Each number is 128 + 24 x the weight over the matrix's rms, rounded and kept within 0 to 255. Layers, rows and columns count from 0.

# layer 6 MLP gate, 2048x384, rms 0.0821, rows 714-730, columns 0-63
[[126 106 118 108 116 140 140 109 139  88 127 120 128 102 140 140 141 142 106 182 121 143 181 139 176 129 123 143 116 146 139 108 129 153 137  55 163 139 118  64 113  83  82  95 141 167 126 121 134 152 121  93 159  98 129 170 166 117  96 154 171 105 128 132]
 [177 127 132 134 133 146 153 121  44 127 105  81 127 128 130 105 131 165 134 127 149 102  87 121 108 174 123 117  63 130 136 152 141 132 148 137 117 128 153 113 160  83 159 130 157 135 180  83 160 165 100 147 154 110 100 107 145 174 124 130  73 137 137 112]
 [ 91 140 108 133 119 102 132 117  81 194 173 164 125 113  90 145 108 125 134 105 135 142 131 206 116 152 139 158 129 132 118 113 117 169 125 101 178 145 153 150 112 160 142 106 101  89  93 127 179 129  92 111 106 150  70 121 145 122 118 162 142  85 150 149]
 [126 131  96 103 124 125 144  48 139 136  83 143 142 116 104 104 128 154  99  66 120 156 134  98  88 111 120  61 158 108 133 123 127 125 159 134 122 144 129 153 112 128 130 123  76  87 168 113 138 163 175 104 129 127 152  82 118  93 138 123 175 151 133 119]
 [131 100  73 125 161  59 160  92 146  97 131 129  96 112 149 107 131 122 145 153 151 118  95 137 113 143 172 147 114 135 147 150 115 126 104 122  91 119 126  72  94 121 110  71  94 115 112 131 150 144 151 132 116 137 104 163 163 108 126 143  79 152 113 151]
 [129 156  95 158 127 127 116 147 188 138 131 110 164 119 110 160 128 161 149 134 128 127 102 138 137 167 143 104 186  83 118 153 133 102 125 118  99 121 108 131 104 142 140 145 142 145  97 129 130 180 126 120 137 124 168 143 123 129 141 147 124 125 117 109]
 [132 112 100 107 156  87 120  66 160 122 115 173 104 172  93 139 166 140 170 127 122 150  78  96 149 120 135  83 116 177 147 131 113 131 108 118 114 157  91 152 135 191 118 154 124 126 133 115 136  95 103 100 142 146 117 116 148 174 110 138 108 104 139 137]
 [134  70 169  89 128 175 145 114 141 163  90 119 151 171 124  98 129 126 145 153 148 110 123 116 132 150 126  94 124 136 140  89 124 133 152 119 114 131 110 102 122 109 124 132 155 140 126  97 161 140 130 120 104  92 142 164 150 137 105 132 115  82  96 123]
 [108 150  87 148  66 123 105  93 119 150 138 108 109 135 139 138 116  73 124 109 131 116  97 103 153 121 140 112 121 122 104 127  92 117 153 144 144 128 162  95 101 137 107  56 138 140 113 126 115 101 131 122 109 118 102 145 137 113 116  87 164 102 117 177]
 [130 166 133 135 121 141 139 101 145 135 109 129 140 180 143 135 132 117 109 127  99 110 131 181 105 187 116 168 102 111 122  69 134 125 110 107 105 133 167 118 119 114 131 134 132 110 129 129 146 145 118 103 161 111 117 160 140 140 141 146 159 129 147 155]
 [ 98 163 126 111 163 137 106 111 141 129 105 126 137 122 146 133 114 128 154 129 118  88 136 157 121 139  89 121 143 111 106 150 116 169 126  95 159 127 101 134 110  86 120 134 136 103 126 165 140 138  93 125 141 100  97 102 142  76 145 120 108 156 122 141]
 [147 117 126 148 157 125 100 129 127 104 105  88 125  92 146 132 135 120 149 156 110 132 158 182 117 116  84 122 113  99 127 127  67 103 123 107 114  69 157 140 107 133 116 128 103 133 132 117 178 117 121 115 148 113 156 125 112 130 137 141 121 138 123 140]
 [126 129 109 111 102 128 161 120 142  84 102 125  93 129 172 104 102 136 151  82 146 126 192 125 139 138 104 151 113 140 112 114 154 131 121 148 135 108 123 111 134 176 128 129 118 109 131 131 122 128 164 167  85 150 118 111 102 121 109 165 131 136 128 162]
 [101 148 109  94 119 145 143 151 127  97 105  75 119 142 123 120 142 145 114 106 113 127 161 115 134 128 140 132 144 125  70 144 103 109 163 114 158 139 115 123 131 120 120 141  78 149 119 102 141 159  98 131 148  84 122 119 141 112 139 112  96 118 119 129]
 [156 103 112 119 117 197 105 113 136 129  93 126 141 104 109 133 104 115  78  84 133 106 119 132 111 128 140 128 153 138 157 171 130 174  88 143  94 158 154 135 114 138 131 139 112 122 126 182 156 109  84 111 108 117  81 137 129 147 117 165 167 137 138 148]
 [154 157 103 109 170 106 147 158 159 123 149 129  80  84 112 129 124 147  68 138 118  89 158  82 144 115 113 142 129 125  98 133 112 122  99 131  71 147 114 124 149 152  81 140 147 110 146 136 145 139 145  88 128 149 177 103 111 151 164 115 123 166  72 145]
 [ 99 109 138  58 135 140 141 126 142 137 141 113 124 107 120 125  95 141 126 139  83 130 156 146 148 132 144 108 105  94 143 136 123 134 134 112 115 105 121 124 123 158 125 122 167 114 119 143 130 100 151 126 124 154 152 121 129 136  84 153 108 108 118 178]]
# layer 6 MLP up, 2048x384, rms 0.0866, rows 714-729, columns 0-63
[[117 121 127 168 174 130 122 114  87 178  85 109 127 107 108 160 135 105 118  86 122 107 118 120 145 129 122 120 156  74 109  98 119 118 105 136 137 166 140 124  99 115 136 112 139 124 164  99 150 152 126 107 169  63 128 179 131 166 114 127 164 132 135  92]
 [144 163 152 161 149 128 110  80 139  98 137 128 114 123 159 125 104 151 112 154  47 134 167  91 137 121 124 155 110 122 101 116 128 142 140 134  82 130 163 150 143 132 123 121 148  77 108 131 107 125 155 119 123 149 108 115 132 128  79 152 126 136 126 155]
 [112 152 106 140 131 141 161 161  73 147 112 170 121  83  68 121 114 101 143 137 133 115 146 131 114 137  78 149 156  99 163 197 176 137 122 155 127 100 159 114 165 158 123 101 114 162 161  99 130 121 120 127 132 137 134 113  74 168  94 171 128 183 106 119]
 [124 149 168 148 159 126 143 152  78  94 144 144 144 138 131 112 149 129 159 109 107 144 144  85 147  72 152 113 127 145  77 156 110 138 137  96 101 110 154 102 153 113 126 141 112 144 100 149  99 100 100 118 160 131 138  94 141 133 122 137 125 127 167 128]
 [148 175 126 137 123 147 151 165 113 147  98 127 142 119  97 118 130 138 116 141 122 189 172 100  68 147 119 129 139 128 100 130  88 178 116 146 182 120 112 149 122 121 152 118 111 116 136 112 131 128 142  87 133 139 116 143 154 132 111 171 129 114 106 155]
 [114 134 103 109 124 128 140 101  97 138 103 112 137 146  90 149 143 123 148 132 107 135 102 114 149 152 136 147 110 131  77 163 147 110 133 161 150 128 104 133 115 170 117 134 151 138 126 164 111 146 142 104 120  94 166 149 121 146  83  71 149  90  83 145]
 [124 115 144 131 111 104 100 101 137 179 152  77 133 130 118 126 128 140 128 101 184 164 142 101 152 135 145 165 155 116 136 130 160 128 154 106 142  79 169  68 141 100 172 162  93  94 120 151 121 120  81 156 160 104 156 123 120 151 135 122 170 117 118 139]
 [125  90 153 119 103 135 141 123 134  99 145 170 120  90  89 133 123 179 137 157 131 100 108 140 169 141 118 128 161 110 149 155 143 113 160 173 112 133 110 149 112 144 116 132  74 119 120 127 151 136  65 159 125 157 162 147 141 124 123 105 127 186 138 158]
 [164 124  84 117 140 133 147 116 169 145 147 119 193 148 109 128 158 126 122  91 163  93 150 175 123 128 126  89  99 156 138 162  84  98 125  96 150 108  66 142 109 134 137 158 141 161 148 129 101 153 149 108  81 171  91 137 144  93 112  90 120 118 146 116]
 [137 115 158 148 157 101 135 124 128 122 143 124 167 111 124 133 122  91 162  94 136  87 154 131 105 113 142 168 101 146 115 135 123 110 141 122 125 106 171 114 132 102 107  98 116 127 124 153 129 164 151 123 146 100 129 130 136 151 139 115 170 120 140  95]
 [143 160 121 119 135 115  87 107 112 126 123 105 137 136 150  98 136  93 137 123 149 121 144 125 113 165 127 140  72 139 117 122 107 132 162 196 115 104  77 140 177 105 153 158 151 150 123 117 131 109 132 101 120 226 178 152 145  83 121  75 150 121 153 125]
 [139 112 113 129 135 122 117 152 134 165 137 103 108 172 124 132 141 116 170  97 108 155  88 139 107 169 156 106  92 121 119 105 102 112 132 142 103 154 121 135 138 126 137 131 159 115 143 122 157 120 113 139 130 119 125 116 110 139  93 105  90 141 125 124]
 [190  99 133 116  93 125  56 136 154  92 157 171 132 150 142 137 146 119 124 179 143 102 110 109 109 128 133 136 141  93  81 121  86 118  99 115 160 136 116 125 157 159 159 133 149 136  96 140 142 107 141 103 122 112 161  94 132 117 118 127  99 122 130 123]
 [128 129 156 172 114 148 147 152 126 199 150 109 116 194 136 131 150 111 159 131  93 174 141 149 103 172 111 171  85  98 137 117 162  84 105 106 134 125 147 135 130 139 123 150 140 133 141 140 114 111 147 166 128 123 118 118 164 109 151  98 105 184 126 122]
 [164 146 172 143 149 165 104 132 113 134 139 129  87 126 130 134  84 137 111 103 135  99 100 160 135 215  93 123 126 146 138 108 106 142 116 112 125 127 129 108 136 133 187 141 152 152  83 118  91 140 118 181 117  94 100 133 105 131 131 141 190 119 167 132]
 [135 128 108 108 138 113  77 119 151 107 142  95 105  94 144 156  99 101  92 117 130 132 151 120 140 149 172 115 108 101  90 124 110 133 177 134 156 112 117  86 117  83  70 127 147 143 143 147 106 138 138 134 139 149 158 122  66 136 144 112 133 167  73 122]]
# layer 6 MLP down (transposed), 2048x384, rms 0.0357, rows 714-729, columns 0-63
[[ 93 136  91 144  85 142 125 118 168  89 123  93 150 130 109 117 132 120 131 138 145 127 170 129 165 126 130 114 135 166 117 198 111  86 115 107 102 152  79 166 132 131 110 126 114 156 131 118 132 174 125 134  72 149 187  84 161 167 144 134 104 157 154 114]
 [ 97 101 151 144 137 169 133 119 109 133 114  83 127 107 140 135 178 117 145 111 132 150 129 158 103 119 148 105 145 109 130 112  92 164 112 142 139 128 121 120 159 105 131 138 156 171 151 147 121 138  67 104 140  92  93 169  76 154 157  95 161 130 139 155]
 [147 114 122 165 132 103 101 136 149 113 122 172 120 116 115 146 107 147 116 122  88 126 123 146 104 119  97 143 144 122 125 153 156 139 111  81 159 109  92 170 102  63 113 174 119 141 134 157 161 183  96 136 153  92  96  99 115 119 148 122 137 119 124  93]
 [129 137 132 146 137 158 114 102 155 151 151  96  82 139 143 139 158 161 135 115 153 125 130 125 107 124 139 140 135 130 128 141 101 128  87 131 171  82 180 112 133 116 106 130 120 148 135 127 124 149 101 130 109 180 102 115 172 137 159 110 128 110 109 142]
 [124  96 120 100 143 100 143 113 168 105 142 139 156 181 144 141 118 125 144 145 128 130 100 177 144 152 149 158 102 105 161 175 135 135 123 135  84 129 103 103  92 144 141 105 106  96 106 150 135 147 143 153 104 133 116 123  98 114 138 113 151 109 126 144]
 [164 118 116 165 116 133 118 107 134 111  92 160 115  86 130 128 110 113 129 122  91 150 118 127 105  91  98  86 108  89 155 107 128 161 155 155 112 135 173 113 127 149 109 148 114 126 135 111 149 129 151 118 100 129  97 130 130 136 158 119 121 144 138 102]
 [123 133 147 127 109 103 140 107 174 134 102 118  96 155 127 145 125 154 138 158  84 115 151 105  99  99 194 110  98  97 140 141  77 145 149 135 123 113 142 123 136 134 133 106 125 156 164 181 106 173 120 163 184 132 119 130 154 114 103 168 132 129 114 130]
 [159 147 103 153 125 107 115 126  97 131 138  86 133 158 119 164  99 117 113 134 124 130 124 150  92 136 162  88 143 165 123 102 106 166 134  79 102 134 140  97 124 158 139 168 119 115 174 118 104 108 151 116 125 148 169 166 149  92 179 155 103  94 145 105]
 [193 113 112 131 115  98 158 141 121  95 150 110  98 138 141 142 159 123 155 129 119 136 137 167 136 165 128 133 142 171 138 127 118 164 133 156  97 153 155 140 104 120 177 106 159 130 113 128 140 117 120 107  90 139 170 101 123 173 166 123 148 123 149 173]
 [ 97 138 117 136 128  90 112 121  98 138 133 163 149 165 141 116 100 150 140 134 129 106 134 164  99 126 140 165 145 133 127 132 160 137  82 109 168 149  88 131 151 140 115 121 113 107 162 156  88  97  79 122  88 128 131 126 120 157 148 151 116 164 128 176]
 [110  80 124 113 116 180 180 168 123 154 120 152 153 118 110 113 132 122 103 166 133 119 109 116 143 124 159 118 129 146  93 122 138 138 102 141 115 158 173 135  72 159  91 137 157 121 120  93 124 134 135 144 168 103 125 114 124 183 128 149 130 160 120  93]
 [158 119 109 121 162 171 147 156 138 112 150 114 158  75 157  89 144 111 100 152 102 112 147  98 168 151 124 121 141 137 108 136 123 102 144 137 119 145 191 113 132 144  69 160 122 164 101  65 104 155 148 137 119 129 119 117 121 140 145  97 110 107 171 100]
 [134 199 146 101 167 143 137 109 140 108 129  97 136 144 162 112 172 128 173  92 160 137 156 114 122 104 149 132 159 170 111 139 140  88 171 122 122 140 178 148  87 122 119 125 119 134 135 102 157 160 162 149 133 109 106 183  76 144 128 122  98 128 155 109]
 [134  95 105  90 153 124 137 107 130 114 135 152 125 138  91 131 121 102 148 144  95 104 141 114 132 114  83  96 157 140 123 139 100 124 149 132 177 103 137 120 142 139 160 129 159 107 114 126 110 157 120 111 135 110 133 163 164 105 122 155  99  95 107  99]
 [140 131 119 147 152 117 118 145 178 120 128 158 141 124 112  86 116 181 147 158 132 122 132 145 129 147 124 127 159 145 155 104 115 141 140 121 168 148 143 143 103 151 150 104 179 101 135 155 118 160 152 148 127 125 154 124 112 131  81 127 111 144 159 107]
 [123 122 135  91 145 133 121 168 146 128 112 146 188 122  97 128 130 101 152 139 163 174 121 174 104 111 146 170 154 165 115  89  96 128 142 106 118 151  84 200 154  95 128  96  98 135 175 161 119 130 172  83 166 113  87 172 157 111 108 137 116 122 146 127]]